{
  "d_mlp": 512,
  "schedule": "wsd",
  "decay_fraction": 0.42,
  "seq_len": 512,
  "doc_mask": true,
  "train_tokens": 171700000,
  "dataset": "wikipedia_en"
}
Each number is 128 + 32 x the weight over its row's rms, rounded and kept within 0 to 255. Layers, rows and columns count from 0. The size above them is the row's rms in percent of the matrix's.

# layer 2 MLP down (transposed), 512x128, rms 0.0445, rows 365-377, columns 0-127
size [ 84  88 111 107 109 102  77 100 109 121  97 104  87]
[[120 126 130  88 150 176  98  73 137 152 112 139 107 112 179 143 134  78 107 146 134 145 178 162 136 125 101  70 114 145 113 131 173 146 117 136 113 130 136  81  83 128 118 101 108 192 101  83 109 190 116 219 135  88 152 126  63  96 143 109 145 159 189 165 108 129 122  57 107 133 114 113 154 173 119 138 115 135 122 145 115 124 139  90 180 204 144  91 112  86 152 204 156 191 164 137 114 163 144 152 147  69 134 168 110  81 111 150 145 101 113 155 117 149 110  89  86 133 122 114 103  78 143 148 163  62 129 151]
 [153 127 183 157 104  83 125 138 112 124 137 113  96 150 103 171 119  88 114 159 124  97 118 153  62  85 109 196 191 148 102 176  99 120 106 118 133 115 167 106 115 171 131  53  84 195 125 151 110 125 115 169 134 127 109 102 116  80 153 178 149 157 148 129 129 187 160 151 144  98 151  76 138  78  96 154 186 160 132  92 133 180  91 149 131 134 140 150 156 188 118  96 176 171  98 113  93  85  83 154 102 141 114 112 143  66 133 118 117 154 143 132 117 122  72 119 174 150 103 129 175 166 100 130 130  98  47 103]
 [ 79  76 115  90 186 100  83 104 142 165 117 138 135 124 107 101 132 104 147 139 124 121 138  84 174 113 130  96  97 182 170 120 174 129 120  49  74 104 149 133  80 109 133 110 140  78 167 150 104 119 143 103  65 124 118  90  96 143 176 141  95 156 109  83 149 101 110 120 144  84 143 200 133 150 119  92 110 128 140 186  92 110 164  96 110 166 128 158 196 192 136 113 135  92 118 122 185 117 140 125 166 129 163 139 179 136 159 143 128  81 154  91 189 160 165 180  77 126 121 179 189  98 154 149 137 126 104 137]
 [172 127  68 175 125  60 172 189 122 109 141 126  73 134 112 159  72 168 167  80 143  78 118 119 148 138  94 115 141 113 107 118 133 145 140 108  74 161  85 154  94 156 104  90 136 187  69 135 202 145 104 144 101 123 112 132 149  93 145 180 135 103 109 130 129 141 129  38 162 130  95 163 178 152 163 110  81 140 147 109 213 107 124 103 153 133 129  85 199 176  99 159  73 147 167 122 134 132 155 142 129  84 105 122 154 123 120 122 144  93  95 108 119 130 167 166 136 110  93 122  88 118 154 151 170 105 122  99]
 [108  83 131 118 119 152  87 127 145 112 122 106 126 148 123 156 108 111 103 169 182 106  98 154  83  99  93 119 144 106 153 128 127 127 129 110  87 162 161 103 142 155  46 181 118 186 111 135  89 164 115 137 176 162 144 151 175 133 109 114 148  92  97 101  92  99 151 139 144 123  63 128 152 190 105 127 160 156 147 103 172 147  81 111 145 108 118 114 133 169  46 131 143 153 102  76 145  63 108 137 168  96 142 122 147 101 116 163 131 150 108 128 132 153  51 150 143 156 147 107 142 171 205 149 136  28 190 173]
 [144 132 129 130 136 137 112 144 142 125  71 148 143 117  54 149 138 100  60 108  72 157 104 141  99 115 127 125 129 128 108 104 148 184 132 102  81 117 163 129 120 111 155 131  96 158  88 116  61 136 146 161 115 121 112 192 128 156 137  62 107 120 128 187  93 165  87 104 131 192 124 147 133  61  75 122 111 145 146 113  87 120 130 100 197  87 152 101  79 175 181 109 199 172 138 193 172 151 192 153 153 117 144 137 100  92 122 144 121 126  96 120 136 153 146  99 116 199 100 124 113 153 157 187  77 140 148 145]
 [120 103 124  89 127 165 127 114  78 188 159  57 151 106 165 117 151 242 112 120 139 134 126 113 103 106 109 121 109 174 193 163 107 166 157 165 119 122 135  93 141  84 111 130 118 113 163 138 146 159  93 107 166 107 130  81 130 106 124 190 101 145  97  65 140 137  80 173  77 144 124 180 122  79 162 138 122  82 127 149 154 126  90 105 111  90 117 116 197 156 144 151 121  92 176 159 102 136 144 145  89 110 137  92 124  92 182  83 143  96 128 107 152 117 158  83 109 137 155 118  93  50 168 123 142 174 162 146]
 [115 144  90 129 134 142 170 136  96 150 129 189 118 105 115  70 133 165 154 108 227 130 146 128 136  95 103 212 174  86 195  61 109 139 105 107 136 136 106 123 100  75 132 118 119 148 115 123 188 121 118 213 160 150 126 137 107 162  90 138 118 160 154  93  84  80 139 143 162 129 166  84 141 103 172 146 187 118  96 146 196 152 155  88 115  80 130 122 114 111 167  88 103 136 119 126 135 146 133 165  62 141 128 145 151 119 119 111 154  57 138 144  86 109 113 140 118 148  44 115 131  99 131 123 138  85 131 140]
 [144 132  97 104 132 117 119 185 129  90 114 110 149 140 105 137 131  84 140 128  93 117 142  99  90  64  35 162 186  73  95 117 107 155 137  79 165 149 193 120 192 153 180  92 108 131 198 113 156  88 153 166 157 194 121 108 171 110 125 112 115 118 102 112  76 153 117 229  85 146 143 181 123 149 138 118 113 121 124 104 149 135 119 126 139 127 166 155 123 108 159 121  81 182 122 126 148 122  90 107 119 133  94 148 140  85  90 137 109 105 145  76  57 105 151 198 130 145 152 114 138 141 126 163 146 101 135 173]
 [196  71  99 175 138  62 157 115 100 143 183  95 139 158 114 169 142  72 162 160 179 124 143  67 131 105 146  87 168 148 166 126 120  95  72 139 129 185 131 152 134  81 123 143 128 200 125 121 115 167 113 120 156  88  87 155 178 103 128 106 124 124 122 133 184 149 105 131 114 135 128 100 101 116 156 136 122 151 106 157 139 140  89 107  85 163  95 113 141 122 128 171 128  95 100 113 119 102 173 107 130  94 142 160 178 190 131 107 108 101 114 101 198 181 105 134 150  93  82 106  25 133  69 128 120 142 162 116]
 [131 115 225 185 124 218 118 110 130 131 124 141 151  90 113 148  67  83 132 127 140  55  84 138  69 148 113  93 122  78 128 114 106  78 117 119 158 155  83 139 154  94 102 126 122 101 194 120 159 141 124 173 164 124 163 129  76  95 104  91 117  70 164 132 145 109 120 139  91 120 137 182 155 160 146 139 121 112 147 117 125 114 153 146 151 140 122  98 172  29 164  73 137 125 105 134 169 126 118 157  88 191 128 129 110  79 110 175 133  87 144 114 112 112 170 136 142 152 195 143 140 146 113 118 159 148 101 147]
 [142 125 132 108 138 153 160 147 113 173 157 163 136 134 112 116 127 143 182  76 122 121  83  93 114  90  58  47 140  95 127 124  90 124 138 123 134 198 218 126 134  77 184  90 103 127 161  99 111 142 140 140 121 122 172 108 170 133 143 118 107  77 133 134 145 149 163 181 104 113  96 144  91 122 111 146 101 186 187  82 199 127  97 124 132  89 129 146 107 132 148 191 135 136 107 148 144 131 121 111 179  39 134 161  77 151 148 126 112 113  85  98  72  89 128 113 115 166 187 153 141 141 137 113 104 127 157  72]
 [138 173  81 101 120 152 146 156 156 169 157 152 146 169 116 118 139  84 171  82 124 166 111 162 203 110 151 123 142 142 160 123  98 132 116 112 146 158 115  50 102 105 152  80 140 151 121 185 238 125 115  98 137 109 150 141 109 119 163 103  68 129  75 130 126  91  79 135 128 168 150 159 156 118 132  73  65 144 132 140 151 142 104 140 113 156  91 125 130  90 130 144 110 118 133  78 124  99 148 160 146 109 116 107  80 187 121 103 120  80 104  92  83 101 127 117 134 101 147  57 178 103 147 133 231 138 135 146]]
# layer 2 MLP up, 512x128, rms 0.209, rows 366-377, columns 0-127
size [119 105  91 110 102  75  88 109 116 102 101  83]
[[134 120 120  73 150 119  93  98 122 138 137 145 128  75 139 106 179 171 138 138  73 144 127  93 158 140 135  57  69 129 156 101 150 138 146 171 132 140 118 108 134  73 119 188 122  94 137 109 135 115 123 109 143 135 144 144 178 129 159 136  95  98 137 142 210  89 177 160 137 157 105 141 144 179 179 111  65  74  84 165 121  75 162  86 125 124 149 103 122  86 129  91  68  95 115 187 162 133 115  86 128 134 139 104 127 156 174 114  74  98 117 136 113 163 162 133  96 156 116 166  90  87 158 164 144 112 230 164]
 [120 124 138  98 114 148  57 104 130 142 162 104 148 114 153 157 100 155 150 113 152 178 107 133 148 161  93  90  75  89 149 165 136  60 148 100 118 107 143  76 129 127  81 130 132 124 145 209 115 119 131 128  93 162  81 127  87 128 185 176 170 234  82 111 148 115 155 150 169 170 171 158  90 112 128  89 162 125 103 148 117 128 131 126 127 144 122  97 132 125 137 100 130 189 125 122 181 205 136 117 175 134 173 119 161  98 131 142 134 149 139  74 138  52  81 102 149  98 144  93  67  97 125 114  96 116 161 101]
 [145 115  86 173  36 141 143 119 109 138 136 139 139 109 145 139  87  90 114  94  86 135  79 129 128 110 132  89 122 140  93  86 107  87 174 169  77 143 137 137  88  86 128 161 139 124 113 126 126 170 185 128 177 107 150 148  71 133 137 167 168 126 106 111 139 180 139  76 140 114 103  96 144 141 162  85 115 178 161 150 207 134 160 137 145  90 103 145 144 119 107 163 139  99 125 134 169  97 136 127 158  65 161 157  52  53 176 155 127  84 128 147 174  71 167 111 149 147 170 107 149 176 144 165 109  86 166 148]
 [171 132 125 118 145 137 108  99 174 151 128 105 147  74 133 129 192 102  84 110  64 178  88 162 136 164  79 149 107 127 127 109  84 107 155  95  75  67 194 127 147  75 136 113 120 127 171 107 152 153 142 147 183 112 163 137 167 134 161 136 104  47  71 173 135 137 106  96 121 141 153 146 160  94  74  29 148 114 126 102 114 114 143 151 115 129  99 154 123 173 129 126 109 154  85 188 167 136 157 106  89 169 162 158 104 149 180 115  92 135 180 144 101 134 128 143 126 167 145 115 151 118 108  88 154  97 144  69]
 [131 160 175  88 131 113 163 115  89 126  78 125  93 130 160 123 109 106 160 151 125 158 152 101 161 116 114 126 175 116  41 109 131 148 145 140 136 159  87 162 175 121  60 100 134 104 168 153  94  65 154 151 161 192  87  96 107 143 149 107 171 149  41 132  92 114 143 150 106 150  97 115 134 100 125 109 165 146 123 137  97 110  90 147 104 105  24 157 150 146 152 104 105  94 180 167 158 153 169 196 109 118 147 114 142 130 175  65 150 102 137 102 172  94  97 152 178 139 103 139  82 113 142 122 113 159 105 148]
 [ 99  92  92  85 163 135 133 125 120 125 160 110 160  84 147 110 127 199  92 136 141 133 159  80 114  95 144 143 145 117 150 129  84 181 164 141 136 127 132  86 133 111 132 118  66 137 164 177 164 135 112  72 131  63 124  55 103 128 147 158 144 124  98  94 119 149 112 144 125 147 138 142 131   5 167 123 130  85  95 165 158 173  81 166 138  71 104  83 179 118 112 139 137 139 193 133 133  82 152 147  85 158 103 125 156 124 168  92 133 132 119 121 132 107 146 122 122 122 169 125 130 126 143 172 132 195 226 111]
 [181 126 144 154 190  94  89 147 141 106 144 120  66 155  90 163  61 119 114 176 138 173 108 108 143  97 141  96 205 125 117 101 130 188 135 147  88 162 126 108 146 135 141 137 103 191  97 126  98 163 114  83 127 156 130 102 134 169  96 108 136 136 153  93 125 169 161 182 134 149  52 135  64  59  97 180 106 138 153 133 136  86  67 107 128 112 164 192 132  72 140  96 139  90  95 134 157 116 132 142 144  91 126  97  76 126 150 102 109 138 162 121 101 112 192 147 169 118 101 102 129 133 123  90 114 185  97 156]
 [174 145  81  84 137 164  91 119 161 139  83 206 184 104 159 140  96 127 149 132 130 150 141 160 129 104 188 156 129  78  66 119 148  56  90 117  97  76 116 138 128  62 127 109 117  86 183 173 128 148  97 131 180 167 154 118 121 172 111 133 122  98  92 160 175 114 108 115 178 123 144 128 174  86 121 111 116  99 116 144 132 101 158  33 100 161  79  88 138 160 145 139 164 166 120 126 154 150 111 111  97 144 140  92 175 120 153 140 161 120 140 111 194 147 109 172  91 115  91  84 100  96 162 157 155 119 144 111]
 [153 104  95 131 126 129 174 124 155 148 170  85 143 164 112 142 159 102 155 142 202 131 138  82 103 168  98 123 130 154 157 122 165  96 110 147 114 104  36 143 117  77 133 125 137  83 112 156 127 152 185 103 126 126 140 104 128 140 145 184 162 110  97 108 143 111  91 107 105 139 133 191  73 111 131 155  78 150 116 147 105 123  31 137 156  75  97 145 183 127 153 202 106 153 138 120 151 132 127 171 152 112 172 143 165 121 136 115 153 135  98  74 126  80 114 107 186 123 137  54  39 156  94 136 103 159 130 112]
 [164 112 106 177 155 112  79 159 122  51  82 119 196 138 118  99 125 172 122  62 142 133 117 140 111 144 136 183 149 118  92 119  70 122 130 146 139 156 133 189  82 142 142 148 114 116 182 131 117 122 169  81 150 110  97 160 100 152 150  99  81 100 175 121 142 134 114 156 123 147 117 143 104 107 174 103 118 116 121 173 116 148  44 171 130 233  95 171  93  47 160 136 132 121 171 106 161 151 157  87 110  95 114  58 117 138 130 132 170 112 132 116 108 137  99 118 162 129 154 128 122 137 164 170 168  97  87 134]
 [138  72 128 128 146 176 160 140 154 114 115  84 153 155 105  87 136 102 167  90 134 156 112 158 129  84 136 119 146 119 141 130  96  82 213 124 130 145 143 142  97  76 140 164 131  89 132 149 129 140 178 147  74 140 175 102 105 182 140  77 170  93 159 166 113 155 173 155 123  84 107 141  83 213 114 177 183 176 160  97 118 116 107 150 113 102  66 127 121 113 147 133 129 149 115 127 113  99 125  96 198 139 168  85 103 123 157 135 132  90 164  93 155 149 121 109 114 127 171 100 144  88 156 145  24  74 111 108]
 [123 102  63 114  98 148 139 188 137 180 177  99  68 121 161  74 115 105 136 104  74 171 122 159 130 118 110 106 162 145 117 151 147 166 136 122 156 109 129  78 124 104 133 122 153 160 148 169 193 109  77  90 149 108 186 146 170 108 144 168 128  89  81  95 194 157 119 156 120 171 104 163 177  91 122 123  75 115 116 195 158 103 142 102 164 161 113  98 116 128 130 127 108 148 106 126 103 116  94 184 116 140  75  76 130 119 115 136 125 103 147  73 132 122 163 143 113 182  98  35 104  92 135 133 179 138 176 141]]